Weights of a small GPT-style language model, trained from scratch on English Wikipedia.
Size: 12 layers, width 128, 2 heads of 64, MLP 512 GELU, 2.64M parameters.
Architecture: biases, untied embeddings, attention and MLP in parallel.
Training: a variant of Adam for these matrices, 5259 steps.
Each number is 50 + 12 x the weight over its row's rms, rounded and kept within 0 to 99. Layers, rows and columns count from 0. The size before them is the row's rms in percent of the matrix's.

# down: layer 5 MLP down (transposed), 512x128, rms 0.0851, rows 384-436, columns 0-63
# up: layer 5 MLP up, 512x128, rms 0.0989, rows 385-436, columns 0-63
down384 099:46 63 54 55 46 58 44 55 63 61 46 68 58 51 39 53 48 54 21 59 50 58 37 59 45 66 40 41 40 50 37 35 40 18 44 74 50 57 50 36 41 53 50 53 42 38 63 53 42 56 53 54 47 57 45 40 68 42 48 65 63 61 52 51
up385 087:53 52 42 46 50 46 62 48 68 46 50 54 55 41 63 56 33 52 55 63 73 50 50 29 43 52 57 46 52 78 52 54 56 44 48 37 51 30 45 38 32 53 37 45 44 53 46 52 59 24 55 49 62 53 56 61 63 65 40 63 48 57 42 31
down385 081:38 61 58 49 67 62 29 47 18 42 54 39 57 35 43 29 40 39 50 38 33 27 46 45 56 47 57 50 47 35 38 43 40 42 65 73 37 76 54 59 40 50 60 52 53 61 67 50 43 61 57 50 83 40 56 44 32 40 49 49 57 31 59 72
up386 106:49 43 66 63 47 60 62 65 66 21 45 47 43 48 43 59 46 46 66 35 42 33 35 34 56 37 38 41 51 58 40 61 47 48 61 45 63 42 63 50 48 60 31 38 75 30 55 59 80 55 67 38 31 57 40 59 77 45 39 42 53 61 44 44
down386 115:54 54 79 42 62 53 57 65 52 41 55 38 53 49 70 43 63 30 68 62 33 26 41 41 82 52 56 62 42 59 39 58 58 29 39 54 48 67 47 72 47 34 35 68 73 42 47 42 32 31 49 47 39 55 22 43 61 35 50 32 23 49 69 42
up387 105:51 57 63 62 61 37 44 49 43 37 45 46 32 67 58 66 41 48 48 38 47 45 40 50 49 43 29 48 41 45 43 61 36 43 25 49 43 49 42 47 35 54 35 33 44 73 54 81 48 55 65 49 40 53 57 51 63 30 70 57 55 62 44 34
down387 113:72 57 56 55 37 38 53 28 41 63 49 35 38 52 35 61 42 59 35 45 54 52 39 63 73 42 42 35 48 48 48 46 60 40 57 36 77 36 74 55 47 35 53 44 53 54 37 43 52 68 43 24 62 42 44 58 48 58 45 52 26 37 45 62
up388 099:62 29 37 58 64 54 42 62 27 38 48 23 44 34 50 58 55 27 58 52 59 21 49 45 48 64 37 74 55 53 42 57 38 61 63 54 50 70 43 60 40 46 39 52 44 69 44 84 35 38 77 41 46 35 55 49 65 33 60 39 29 64 47 35
down388 092:57 60 72 43 42 47 69 54 40 57 50 64 61 49 57 35 50 64 61 72 61 57 51 60 40 36 38 48 49 75 68 41 48 46 57 43 70 45 41 56 59 23 49 57 37 36 42 45 31 47 32 64 60 45 41 48 24 56 63 56 34 28 38 46
up389 096:56 54 56 65 57 43 49 51 41 46 43 41 75 44 43 44 51 40 62 49 41 31 39 60 68 46 40 19 62 53 29 69 43 50 46 40 68 33 53 61 78 37 37 29 60 58 51 59 64 55 50 57 39 69 35 51 71 30 60 65 32 58 43 51
down389 091:33 83 37 50 40 55 52 52 43 51 24 61 46 51 56 50 49 49 43 54 51 38 42 37 65 47 62 57 51 40 41 64 51 72 60 64 37 56 41 32 34 63 70 81 35 60 57 45 62 43 53 62 47 34 75 59 58 52 59 42 49 41 42 46
up390 098:57 52 67 42 35 71 60 61 60 62 63 61 52 38 56 67 48 58 46 70 54 50 26 59 49 49 35 63 59 52 44 39 42 48 65 49 45 51 46 51 36 51 38 57 41 43 75 43 59 57 49 55 39 50 60 50 67 43 41 45 33 66 36 42
down390 096:71 53 57 63 41 44 57 44 55 50 43 56 69 36 49 23 45 48 45 56 65 78 48 52 67 40 47 57 27 53 42 63 46 37 47 53 63 45 58 47 48 52 52 60 51 70 65 28 69 65 47 53 76 60 60 39 37 53 30 48 49 41 34 62
up391 105:69 51 38 42 35 55 34 63 44 37 63 49 57 48 54 45 34 18 66 50 51 63 47 38 36 60 54 43 53 51 54 35 58 57 44 39 38 54 59 53 41 55 31 56 56 57 34 61 55 37 64 51 45 59 50 55 67 45 74 26 42 44 42 54
down391 104:38 54 61 22 41 53 39 78 69 35 71 41 36 46 57 49 39 37 28 52 26 52 34 29 42 54 38 54 62 49 38 44 50 49 42 63 45 51 51 45 47 60 57 68 56 53 73 71 69 49 62 45 55 45 64 55 62 37 46 39 44 50 42 58
up392 103:33 47 64 55 49 59 71 48 43 44 58 24 57 51 50 37 47 60 54 34 49 43 45 68 54 39 60 63 59 44 37 37 71 44 43 68 35 48 38 53 55 72 54 64 66 41 67 44 38 56 59 38 27 61 66 62 55 34 65 41 54 54 28 60
down392 104:57 49 21 23 67 37 63 36 39 75 44 54 53 64 50 46 37 43 24 39 63 56 38 50 45 43 38 55 58 64 41 44 49 62 42 42 53 45 57 56 56 67 59 57 45 50 31 43 49 57 54 57 68 62 46 43 11 51 46 56 50 69 50 51
up393 105:64 55 44 52 89 52 69 37 44 34 57 62 67 33 80 59 59 44 58 59 45 51 33 53 34 67 61 41 57 47 29 32 60 40 47 68 55 57 48 45 40 65 46 40 52 43 68 53 47 54 30 37 30 52 53 58 60 52 46 56 50 47 53 45
down393 108:41 50 53 65 34 64 48 40 50 38 47 56 48 42 47 50 33 52 18 57 46 51 53 51 35 77 30 62 57 51 21 37 64 18 34 31 47 52 43 42 49 54 48 44 36 46 72 52 38 67 67 48 57 49 51 67 28 45 52 48 45 45 46 70
up394 105:51 47 49 69 47 61 61 50 32 45 56 59 63 58 55 47 49 51 70 48 32 48 24 43 43 39 64 61 57 54 51 43 88 72 51 52 38 46 47 38 63 43 45 34 47 78 47 61 30 57 50 45 37 67 42 53 56 42 41 56 28 55 58 29
down394 110:45 57 50 29 30 33 40 41 65 46 53 65 28 45 52 48 42 62 30 41 69 59 42 26 40 44 38 47 40 35 23 54 50 58 42 39 56 48 50 45 47 48 34 51 46 47 59 46 53 57 57 55 64 42 42 57 72 71 58 59 33 58 64 57
up395 109:55 40 63 55 37 70 37 64 55 29 53 53 49 65 74 75 45 37 74 44 52 47 53 58 61 38 62 54 35 52 56 53 50 37 53 41 67 30 74 42 47 56 35 50 61 62 38 64 65 65 60 48 23 34 57 60 67 49 50 44 41 53 41 35
down395 111:34 43 43 45 70 32 55 37 47 45 47 60 38 59 46 54 68 54 50 31 46 34 40 34 58 50 34 40 61 57 38 28 55 41 66 64 42 64 43 48 48 45 43 56 47 56 19 38 45 48 49 65 84 73 57 62 41 54 56 40 43 50 47 32
up396 095:50 64 30 33 80 41 51 36 40 44 56 43 39 48 48 85 59 74 47 40 59 48 33 52 52 33 69 62 66 57 54 50 41 46 55 55 51 58 58 28 39 59 41 16 49 42 43 78 40 44 58 27 43 56 50 66 57 37 44 46 35 41 41 45
down396 093:34 23 39 39 23 49 50 53 50 64 67 66 58 53 57 49 69 37 35 55 47 52 72 38 54 58 53 51 49 60 41 60 65 29 41 63 38 48 38 57 40 42 73 46 51 70 61 21 52 32 38 62 64 58 61 30 53 51 59 54 29 39 43 46
up397 105:51 43 59 54 34 54 48 45 51 29 43 33 70 51 59 62 32 47 55 55 62 43 54 43 31 61 63 55 37 58 38 44 47 47 62 50 61 74 44 37 50 57 44 55 67 66 61 50 47 62 38 55 49 42 46 64 56 64 60 33 14 58 53 67
down397 100:55 51 57 46 41 56 51 40 63 41 52 26 47 42 64 39 59 78 64 46 46 79 47 60 83 59 35 61 42 38 42 24 58 57 37 46 55 51 45 61 47 46 45 44 60 40 84 74 50 42 54 36 52 69 53 43 49 33 24 45 74 60 44 56
up398 107:42 51 58 50 44 51 65 69 55 39 63 27 46 49 60 48 49 60 58 37 44 22 63 44 37 42 50 47 71 56 37 51 50 39 39 41 45 43 43 57 40 54 45 24 46 58 55 86 32 51 60 47 25 60 24 52 61 38 66 43 67 53 40 50
down398 106:45 52 52 45 60 55 70 54 48 59 52 66 63 52 31 48 47 48 51 54 33 44 55 54 46 46 47 65 57 22 50 64 54 57 37 43 55 52 49 51 54 27 52 36 48 57 55 46 54 39 40 68 43 27 37 55 48 47 65 51 57 50 45 45
up399 096:54 51 30 80 63 46 44 47 51 31 39 46 59 75 45 68 72 47 58 36 55 16 45 50 35 48 61 54 47 28 66 52 64 47 31 53 50 31 30 27 42 47 50 34 31 46 43 76 56 55 75 36 46 32 42 50 49 48 46 60 36 44 56 52
down399 096:35 48 43 28 64 52 38 56 40 72 53 49 45 46 57 58 74 55 55 47 35 58 39 61 57 62 47 41 42 42 21 57 49 58 49 45 33 35 48 44 34 44 61 32 59 55 49 54 49 55 28 61 45 35 58 60 71 37 59 52 56 38 44 48
up400 092:61 39 44 77 33 46 59 37 73 47 51 33 38 53 51 33 47 30 41 56 55 50 44 66 69 61 53 43 51 64 41 36 31 55 48 44 46 31 62 56 62 48 45 63 51 41 61 60 36 30 44 42 36 53 24 43 53 48 78 44 72 51 38 29
down400 088:49 55 21 28 65 40 60 44 28 77 61 48 52 58 59 32 31 33 61 65 43 47 47 37 58 53 36 32 57 74 42 64 45 45 57 48 54 37 37 56 58 35 42 48 45 35 57 55 41 42 34 75 60 62 62 37 36 36 43 60 60 70 56 61
up401 102:73 27 60 50 65 46 55 33 31 44 62 58 45 42 31 44 60 54 54 42 45 27 42 45 34 53 44 61 50 37 35 62 52 39 52 38 64 53 45 26 62 59 33 45 34 57 37 64 47 57 60 55 29 68 67 48 60 33 53 39 47 50 25 75
down401 100:61 24 50 39 53 44 54 53 66 24 41 78 52 64 52 54 41 51 53 59 40 61 43 51 67 39 50 47 52 39 36 29 34 67 48 64 59 55 43 46 58 35 75 47 47 47 35 39 44 50 46 50 61 45 47 57 54 64 52 48 47 43 36 15
up402 096:28 55 75 43 57 40 89 58 45 48 57 62 37 55 66 64 56 41 49 57 52 46 44 46 45 64 58 36 42 59 33 42 60 50 52 46 51 47 45 45 40 66 42 48 63 40 62 46 41 43 58 53 58 73 66 67 55 52 59 46 71 61 49 30
down402 097:64 47 42 46 72 55 46 62 19 49 33 53 40 41 37 56 51 45 53 44 56 47 52 58 26 49 55 53 67 63 51 38 26 47 41 51 67 43 53 68 57 51 57 54 46 51 64 46 46 29 45 66 62 54 69 40 16 47 45 58 43 43 52 62
up403 109:55 60 52 61 51 49 65 49 39 47 47 66 39 39 39 35 57 63 46 60 65 41 38 56 56 66 37 39 54 71 54 20 49 61 39 65 57 54 50 35 36 67 47 61 59 46 47 49 68 54 65 27 41 84 60 56 58 34 59 52 63 48 54 44
down403 104:57 50 46 51 45 55 29 69 52 60 53 60 53 60 54 66 56 67 50 50 63 71 51 48 59 65 50 27 64 53 48 49 39 51 45 41 61 43 24 67 38 62 59 42 43 40 41 51 47 50 57 46 74 44 46 29 32 49 65 26 43 48 46 56
up404 104:52 28 25 68 47 42 45 58 30 29 47 51 48 39 31 54 59 40 59 42 34 52 55 53 55 39 52 57 55 55 48 33 55 54 39 75 54 32 37 58 34 51 30 65 72 57 48 58 54 55 58 48 34 47 18 53 57 60 65 64 38 53 48 46
down404 106:31 39 64 80 26 36 50 61 23 41 56 59 44 64 33 55 51 52 53 61 50 78 55 53 36 51 48 72 37 56 38 57 48 39 06 70 54 41 57 60 60 42 63 69 51 50 54 31 74 44 28 61 52 38 45 49 42 64 59 43 44 47 52 58
up405 094:09 38 75 68 42 51 53 61 62 50 64 50 46 73 58 64 48 47 44 46 53 53 51 39 44 53 42 48 25 47 51 47 46 44 70 26 55 40 48 56 53 49 26 41 61 62 50 33 52 27 47 30 41 49 52 52 63 42 63 60 64 48 43 19
down405 082:68 57 67 54 53 49 16 37 47 60 43 61 48 29 62 47 58 43 57 45 60 52 45 45 52 42 30 36 51 56 56 36 56 38 63 55 31 65 35 57 39 33 53 56 62 53 63 27 67 59 42 62 36 59 69 63 64 79 49 52 54 36 64 61
up406 102:52 40 48 34 45 57 24 61 41 31 60 32 48 39 58 50 36 51 59 44 53 53 62 40 50 70 48 62 60 48 18 53 44 48 64 49 70 72 60 54 46 32 38 64 73 69 48 51 70 53 49 47 34 61 43 68 59 47 58 47 45 42 36 46
down406 107:47 45 49 31 42 22 70 57 54 59 43 50 53 55 57 50 67 47 44 73 42 48 52 56 58 70 46 53 24 74 46 59 47 28 52 51 36 68 56 35 34 17 58 63 37 53 34 55 72 54 54 31 53 38 71 52 48 42 40 57 22 41 55 38
up407 104:45 48 51 50 61 58 42 54 42 53 49 42 36 47 53 49 36 67 67 61 69 37 12 59 60 60 58 63 41 68 37 30 43 38 51 40 57 30 65 57 64 46 45 22 36 43 64 84 49 52 54 39 48 55 40 44 55 54 50 56 60 66 47 50
down407 098:69 55 47 35 50 63 41 59 37 41 58 52 68 56 52 71 41 55 26 42 43 57 42 33 29 55 37 50 28 28 43 34 21 52 58 68 62 67 62 32 41 39 37 60 48 54 66 46 57 49 51 49 36 48 54 53 47 55 44 51 75 39 56 45
up408 094:26 54 49 46 68 50 68 77 25 41 37 39 54 73 57 79 56 36 71 31 59 38 48 52 54 16 53 38 64 36 55 39 46 57 57 55 57 46 62 24 46 41 48 40 47 71 53 61 50 42 75 37 43 68 33 69 57 40 54 64 43 39 40 39
down408 091:61 62 44 52 47 39 69 44 45 63 69 30 40 51 62 11 56 48 54 64 28 61 33 67 59 37 46 48 41 30 44 42 61 60 42 63 66 40 53 45 53 49 81 50 54 51 57 42 50 51 38 71 48 76 62 50 29 52 62 55 49 44 37 61
up409 090:49 36 64 73 82 58 45 34 32 52 43 76 58 48 71 43 42 34 34 45 57 59 45 35 35 54 43 67 53 39 45 59 34 52 40 42 70 52 49 42 50 53 39 48 47 34 38 47 40 54 70 38 46 47 60 45 57 33 50 46 39 48 38 34
down409 086:61 38 40 45 47 56 40 52 66 59 38 33 30 43 56 54 50 50 56 54 52 55 51 53 47 42 43 39 50 41 50 67 73 52 52 47 46 50 59 34 51 61 81 61 45 43 52 62 54 35 60 70 69 38 51 62 21 38 39 61 47 26 46 37
up410 095:71 40 54 63 64 47 62 52 46 39 55 39 53 22 36 59 65 53 55 32 23 39 58 45 52 54 62 45 61 43 51 40 85 46 36 35 70 41 59 39 48 42 34 34 48 48 53 59 64 57 60 35 40 58 44 51 65 32 54 47 65 49 47 41
down410 095:41 42 45 45 46 41 71 50 43 45 44 57 50 56 66 69 44 57 48 29 47 41 57 51 51 41 49 74 58 62 57 60 50 56 35 44 68 45 61 64 26 32 53 52 60 66 61 46 58 52 49 61 62 49 69 46 54 52 53 69 79 34 70 54
up411 104:60 69 64 52 42 49 44 52 47 26 63 51 37 56 40 40 31 55 60 40 44 47 33 44 34 58 42 54 45 38 43 43 60 52 53 41 43 64 37 29 46 55 45 53 57 57 49 59 61 53 44 51 52 49 38 50 46 35 71 55 64 81 23 52
down411 103:25 26 56 57 71 44 58 61 43 65 40 63 44 65 46 53 55 65 32 40 44 31 48 58 54 45 46 54 66 72 51 39 61 54 34 67 53 70 69 46 48 42 43 50 38 50 48 41 46 45 58 39 63 56 64 40 34 52 58 60 40 35 69 54
up412 100:31 25 44 32 39 49 49 62 62 44 43 61 31 42 41 41 51 74 76 49 45 48 50 55 47 61 42 32 61 52 44 40 51 50 41 46 47 41 46 36 40 77 44 48 60 48 42 68 47 44 63 52 44 60 38 61 58 51 56 39 48 58 26 51
down412 105:55 53 58 51 76 50 40 43 41 38 22 56 42 54 70 54 61 42 49 74 33 66 59 44 41 58 47 54 60 42 60 29 55 34 60 56 40 39 69 42 36 43 54 63 49 32 51 65 28 63 25 37 41 50 52 48 41 46 47 82 33 50 23 71
up413 105:53 41 53 76 41 52 55 61 58 45 54 54 41 37 65 54 47 48 58 63 51 35 63 41 34 43 39 49 29 70 65 44 45 51 44 50 56 42 25 47 47 63 36 53 57 51 43 59 47 28 45 56 37 63 50 48 59 58 58 44 73 47 44 46
down413 105:29 64 52 33 65 56 38 62 44 47 34 48 40 34 60 40 54 41 51 63 46 48 76 66 51 50 60 56 29 52 52 53 60 46 49 57 38 38 56 48 45 50 44 57 64 40 43 40 44 27 48 43 48 32 59 61 57 49 50 71 51 53 37 45
up414 096:52 71 72 77 77 48 62 70 14 42 59 47 55 37 59 48 37 36 49 48 42 45 41 58 47 34 57 66 60 58 46 39 57 53 36 61 42 74 54 42 35 50 45 65 50 45 39 62 55 50 69 53 39 68 34 51 49 50 44 64 72 43 48 58
down414 090:62 78 47 56 58 52 40 48 20 40 45 49 61 49 58 40 52 53 38 37 67 59 52 53 52 32 57 70 56 38 67 66 50 68 33 51 46 42 22 67 52 47 52 79 57 57 34 37 56 37 62 37 39 28 49 50 42 30 43 48 55 44 67 49
up415 109:58 31 45 44 45 52 46 54 42 45 64 54 76 47 67 52 60 58 74 42 61 55 32 42 68 65 51 69 58 47 40 57 55 52 57 17 57 55 46 40 64 42 36 37 54 57 58 52 52 57 47 60 48 46 51 43 59 26 59 39 49 69 43 23
down415 112:36 57 41 51 62 56 68 59 52 74 35 47 65 44 59 41 46 50 48 38 72 61 45 65 51 41 56 36 45 61 47 35 58 56 57 40 52 39 58 36 35 18 64 52 31 41 60 29 47 50 42 55 51 44 59 44 41 44 44 62 29 18 67 37
up416 103:43 31 44 55 61 49 60 54 19 50 57 57 41 38 45 56 48 54 56 56 61 53 17 64 55 59 53 67 62 45 44 32 58 56 37 61 53 60 16 48 56 67 35 39 56 42 39 48 49 57 63 43 49 73 61 40 63 25 56 43 50 53 48 62
down416 101:84 48 64 51 51 51 47 51 65 49 45 53 53 47 60 50 53 52 48 44 30 59 49 68 51 39 64 41 30 49 58 67 69 33 45 45 75 46 27 67 67 31 55 61 26 40 52 60 52 29 38 58 39 49 35 41 28 66 46 53 48 44 46 56
up417 097:64 46 54 68 75 66 41 33 46 36 46 39 54 44 40 79 50 33 41 53 46 39 46 51 50 51 56 67 58 53 43 49 36 37 54 56 34 55 59 42 46 50 50 67 46 59 48 38 59 40 44 28 36 45 57 56 63 48 66 68 59 59 50 63
down417 092:71 57 72 63 40 41 39 61 44 38 49 37 56 54 61 43 44 39 53 47 67 45 45 46 72 58 37 57 45 46 50 19 51 36 61 52 46 58 55 74 60 47 43 55 27 38 66 47 65 61 46 41 48 44 51 62 57 26 52 56 62 43 67 60
up418 098:43 64 66 63 68 56 57 67 48 45 53 47 50 58 71 67 42 45 43 38 55 22 45 59 48 24 64 57 83 36 26 44 45 29 40 51 46 60 52 36 46 43 47 35 46 50 42 80 42 31 34 48 44 52 45 58 73 64 34 63 55 42 56 56
down418 097:43 45 34 66 27 43 49 58 51 48 64 47 63 53 54 52 44 54 45 37 26 44 58 51 47 66 37 43 47 34 55 50 54 28 41 68 50 48 49 69 47 39 76 66 45 48 40 41 61 40 55 67 58 42 54 40 29 50 41 47 47 31 61 29
up419 108:31 49 40 49 52 51 47 43 49 30 56 48 50 66 47 57 47 43 52 55 42 41 48 52 55 67 68 47 45 32 47 37 75 43 57 36 63 46 66 44 40 53 30 75 60 49 38 52 75 48 52 41 42 48 49 55 66 66 74 41 65 42 45 63
down419 138:39 32 44 34 51 51 42 49 53 46 72 47 43 36 66 66 27 39 53 29 53 55 34 54 51 33 33 57 72 45 47 38 42 47 54 53 21 46 70 34 39 52 35 47 53 44 34 59 54 45 62 42 49 43 54 68 83 60 52 44 62 43 67 52
up420 111:47 30 61 73 65 55 74 38 48 31 59 52 43 39 51 47 61 44 50 52 44 51 39 47 42 53 52 49 63 43 41 55 49 68 38 32 46 42 32 43 55 66 37 49 47 37 59 81 41 48 53 36 30 51 30 49 64 53 43 72 50 54 40 28
down420 115:67 51 49 38 76 54 30 57 61 46 41 54 62 68 41 54 48 44 54 30 42 70 50 53 39 54 30 50 41 45 56 40 43 46 53 54 43 38 58 67 38 57 52 53 47 46 61 72 63 50 53 40 43 26 42 56 32 48 45 47 60 27 66 56
up421 100:50 46 41 62 61 40 39 34 32 40 63 37 54 46 55 55 50 68 43 35 62 39 51 49 45 30 46 45 51 42 63 29 51 72 40 58 57 41 34 51 43 63 32 36 64 76 45 69 32 45 69 47 24 66 32 52 57 57 58 58 42 69 56 58
down421 105:52 59 70 47 55 43 45 65 39 48 44 41 66 66 66 53 41 70 68 34 64 56 58 50 49 53 66 40 67 40 51 43 74 45 50 70 54 45 48 62 47 46 57 61 63 46 31 32 43 59 39 29 55 39 55 38 39 47 58 45 73 50 54 25
up422 095:55 47 40 78 42 72 44 67 57 59 45 63 47 54 52 63 43 15 57 42 66 43 42 46 36 43 42 58 50 57 60 52 46 45 26 33 55 42 57 18 52 58 38 35 71 41 35 41 66 27 54 48 55 44 47 63 48 58 50 57 58 56 43 64
down422 087:50 45 57 40 60 44 52 37 59 62 18 37 69 45 57 48 37 53 42 45 46 49 53 47 53 55 45 51 52 69 58 61 50 55 55 57 32 54 39 72 54 41 60 62 56 21 62 53 52 54 49 65 44 52 46 57 50 28 58 62 29 31 51 54
up423 091:74 39 63 74 77 37 56 54 55 54 79 46 41 52 49 50 43 25 41 58 54 34 55 52 45 57 56 57 58 33 33 56 58 44 52 54 46 35 61 33 61 53 54 55 43 45 44 63 41 47 29 38 49 78 37 57 40 43 50 48 49 47 31 60
down423 082:55 73 44 57 41 44 35 61 26 60 35 54 50 52 55 44 65 77 54 58 42 41 43 65 52 45 66 40 47 52 36 43 58 57 47 38 40 40 58 39 64 51 62 46 45 28 40 48 60 32 68 62 58 44 35 68 62 44 37 38 26 45 63 35
up424 108:47 42 26 57 41 54 55 64 31 56 56 45 48 65 58 43 51 34 56 52 42 46 56 34 48 50 56 68 48 46 49 58 43 52 54 39 63 37 53 39 41 64 39 61 63 61 50 50 52 50 31 41 50 51 40 51 42 62 51 38 28 55 44 56
down424 112:58 37 60 51 57 55 54 62 59 64 36 78 55 57 61 66 68 41 42 59 74 41 41 64 41 42 46 53 50 38 49 54 63 28 61 41 50 34 69 47 45 49 67 47 45 52 46 45 52 39 35 61 65 62 55 40 31 61 21 53 46 33 38 61
up425 101:56 43 56 42 55 55 46 41 29 60 60 48 40 76 50 66 53 65 60 39 47 51 33 55 54 64 59 47 39 36 49 24 47 55 52 25 63 52 90 45 49 57 21 43 48 46 41 44 47 55 49 51 48 66 64 31 55 51 56 41 36 44 39 53
down425 096:89 34 63 50 44 23 53 34 62 45 53 47 42 65 52 51 45 45 11 32 65 59 31 33 50 50 44 45 52 52 45 54 37 44 28 70 64 54 52 47 51 48 63 43 26 45 42 59 59 64 62 35 59 60 44 48 37 38 28 61 48 43 73 53
up426 092:69 36 38 50 45 44 39 46 41 57 63 44 44 44 58 52 26 53 55 65 81 41 30 46 46 77 59 47 50 49 53 52 57 49 68 48 64 42 29 40 64 73 36 36 68 52 65 48 54 44 34 50 50 41 65 47 53 38 40 60 40 59 47 46
down426 092:74 33 60 59 64 41 40 56 33 66 38 44 67 29 27 68 39 51 61 44 43 53 69 56 68 51 62 43 45 41 52 49 44 47 48 59 57 46 49 60 41 19 65 45 51 35 42 29 47 57 56 54 44 46 49 40 37 60 44 51 69 31 49 70
up427 097:41 51 31 64 56 56 53 55 56 56 41 45 56 57 52 45 34 41 56 46 45 48 46 69 53 40 73 32 54 51 40 46 24 59 72 19 62 54 63 49 49 60 46 54 32 58 37 53 51 14 36 40 45 43 51 58 70 56 50 54 70 43 35 54
down427 094:43 40 51 75 31 59 59 67 54 26 54 50 65 59 40 58 73 62 66 39 46 64 31 68 55 36 42 55 59 56 39 44 58 34 62 64 38 44 54 61 45 60 56 29 59 61 52 31 57 57 69 52 35 43 43 06 39 61 51 47 28 51 52 48
up428 097:33 46 48 66 48 45 60 53 53 50 53 58 68 41 50 67 45 37 44 57 65 46 45 54 30 67 61 72 54 47 52 42 64 54 54 49 28 69 41 32 46 38 49 53 70 69 44 57 42 45 39 40 61 57 59 80 57 46 49 32 48 53 56 24
down428 097:55 55 40 63 48 59 57 30 36 47 49 16 41 61 64 26 60 54 61 38 55 64 36 62 56 37 50 48 45 51 47 51 39 58 50 69 56 60 80 43 56 72 57 42 32 51 59 50 28 56 49 51 19 55 53 52 59 60 55 64 70 71 53 55
up429 103:48 47 38 42 48 73 77 54 44 46 56 64 44 52 54 49 46 48 64 56 51 55 44 34 44 56 54 44 47 50 42 37 51 61 65 59 50 52 43 49 42 60 36 68 60 35 67 55 28 64 42 52 45 45 61 55 54 41 49 62 59 49 43 31
down429 112:51 34 49 51 48 47 43 52 40 60 60 42 68 34 42 62 71 69 59 45 38 46 56 51 59 29 60 41 54 60 39 56 59 56 51 41 66 45 61 42 65 57 53 58 51 77 65 14 60 52 59 22 64 46 41 42 38 55 25 47 47 46 57 42
up430 110:66 42 57 60 53 78 47 55 09 62 61 40 47 17 61 66 45 64 65 43 52 33 45 39 53 54 69 61 53 47 46 62 55 36 48 51 50 61 49 49 47 60 47 63 68 61 43 62 35 50 52 56 29 74 58 65 51 34 46 37 51 70 55 70
down430 117:39 61 50 59 35 54 49 70 34 60 56 54 34 55 49 49 40 36 45 52 46 64 48 34 52 61 51 60 41 46 50 46 50 40 63 69 49 48 67 50 56 53 57 88 59 58 26 24 39 47 51 34 48 42 56 76 47 42 59 54 47 66 49 51
up431 096:54 67 57 41 50 58 47 65 63 19 58 37 48 52 48 49 32 67 45 56 39 39 37 52 62 72 45 51 25 52 45 23 47 49 50 58 34 42 49 53 58 63 51 52 51 74 62 62 65 37 51 54 50 54 47 51 52 36 58 72 69 52 32 58
down431 099:68 50 55 62 54 45 70 58 28 37 37 46 42 68 52 37 55 54 37 64 48 48 49 70 47 65 64 30 28 62 39 66 80 29 44 56 76 55 25 60 85 67 51 55 72 41 40 45 53 49 46 57 55 60 46 47 42 48 36 44 44 37 45 58
up432 097:58 25 55 58 39 58 45 56 55 32 59 69 65 57 64 40 49 61 41 54 78 41 54 33 27 66 47 44 54 46 46 36 34 58 68 33 63 59 56 45 66 62 50 43 53 63 38 47 71 47 51 51 57 31 64 54 51 69 64 67 50 66 46 63
down432 092:47 55 38 53 60 45 67 49 34 58 46 62 32 49 53 64 50 51 75 80 30 35 48 43 55 73 30 50 32 65 31 46 57 53 46 39 44 64 55 51 41 61 52 65 48 42 58 45 61 40 70 53 60 63 52 36 20 36 36 34 72 37 49 53
up433 112:48 54 60 53 48 65 81 69 49 34 61 53 62 62 57 51 55 65 53 51 73 59 45 33 29 43 29 51 48 32 40 36 55 56 37 36 50 66 44 29 51 39 45 53 39 55 55 40 51 63 55 45 35 69 62 52 51 63 56 64 68 64 32 36
down433 129:43 46 63 51 26 48 51 59 47 42 46 69 32 67 66 45 45 57 65 40 56 54 51 70 44 39 48 32 56 31 55 41 48 44 46 49 57 36 23 55 50 50 47 37 52 41 30 40 53 54 48 71 54 65 38 86 66 66 67 43 38 58 54 54
up434 093:55 49 30 60 64 45 65 44 46 15 52 53 52 48 32 26 86 51 53 36 57 27 31 32 58 42 48 44 47 42 67 47 50 50 42 60 54 24 61 46 23 29 32 50 33 41 39 55 61 46 72 50 61 38 34 40 50 47 73 43 54 41 45 39
down434 090:37 44 66 40 59 56 28 78 55 62 70 46 44 45 60 50 57 38 72 49 41 63 46 57 43 47 43 50 41 38 59 27 59 54 55 39 55 50 37 53 39 46 65 50 67 45 62 50 46 64 53 59 27 54 58 48 56 65 33 49 42 36 64 51
up435 098:76 34 68 54 32 48 55 51 45 25 64 57 37 55 60 41 43 44 69 60 64 49 09 40 35 59 50 58 44 53 61 51 63 46 26 51 42 46 50 44 45 53 43 47 53 32 42 70 36 51 56 41 40 61 67 54 38 61 54 41 51 60 32 68
down435 097:28 53 27 33 54 40 34 51 55 38 56 61 54 29 41 41 59 55 56 75 52 57 49 37 43 57 50 45 22 46 49 66 39 32 62 34 58 57 63 40 70 65 68 70 38 71 56 26 41 48 46 75 51 48 50 40 25 39 59 49 34 49 63 46
up436 097:29 47 66 40 47 71 52 55 62 33 43 46 61 44 53 52 42 49 80 74 55 47 57 46 25 59 58 50 38 41 52 50 29 37 51 56 56 68 49 62 44 51 44 62 50 88 54 47 70 55 80 43 25 56 51 53 64 50 60 56 44 53 49 46
down436 106:52 77 43 48 52 73 47 80 62 34 71 41 64 58 55 65 48 58 57 43 58 47 44 41 38 48 59 50 62 56 48 60 44 34 53 54 64 72 63 58 42 72 48 34 33 47 30 39 52 46 59 42 49 61 51 56 63 59 59 50 56 58 74 41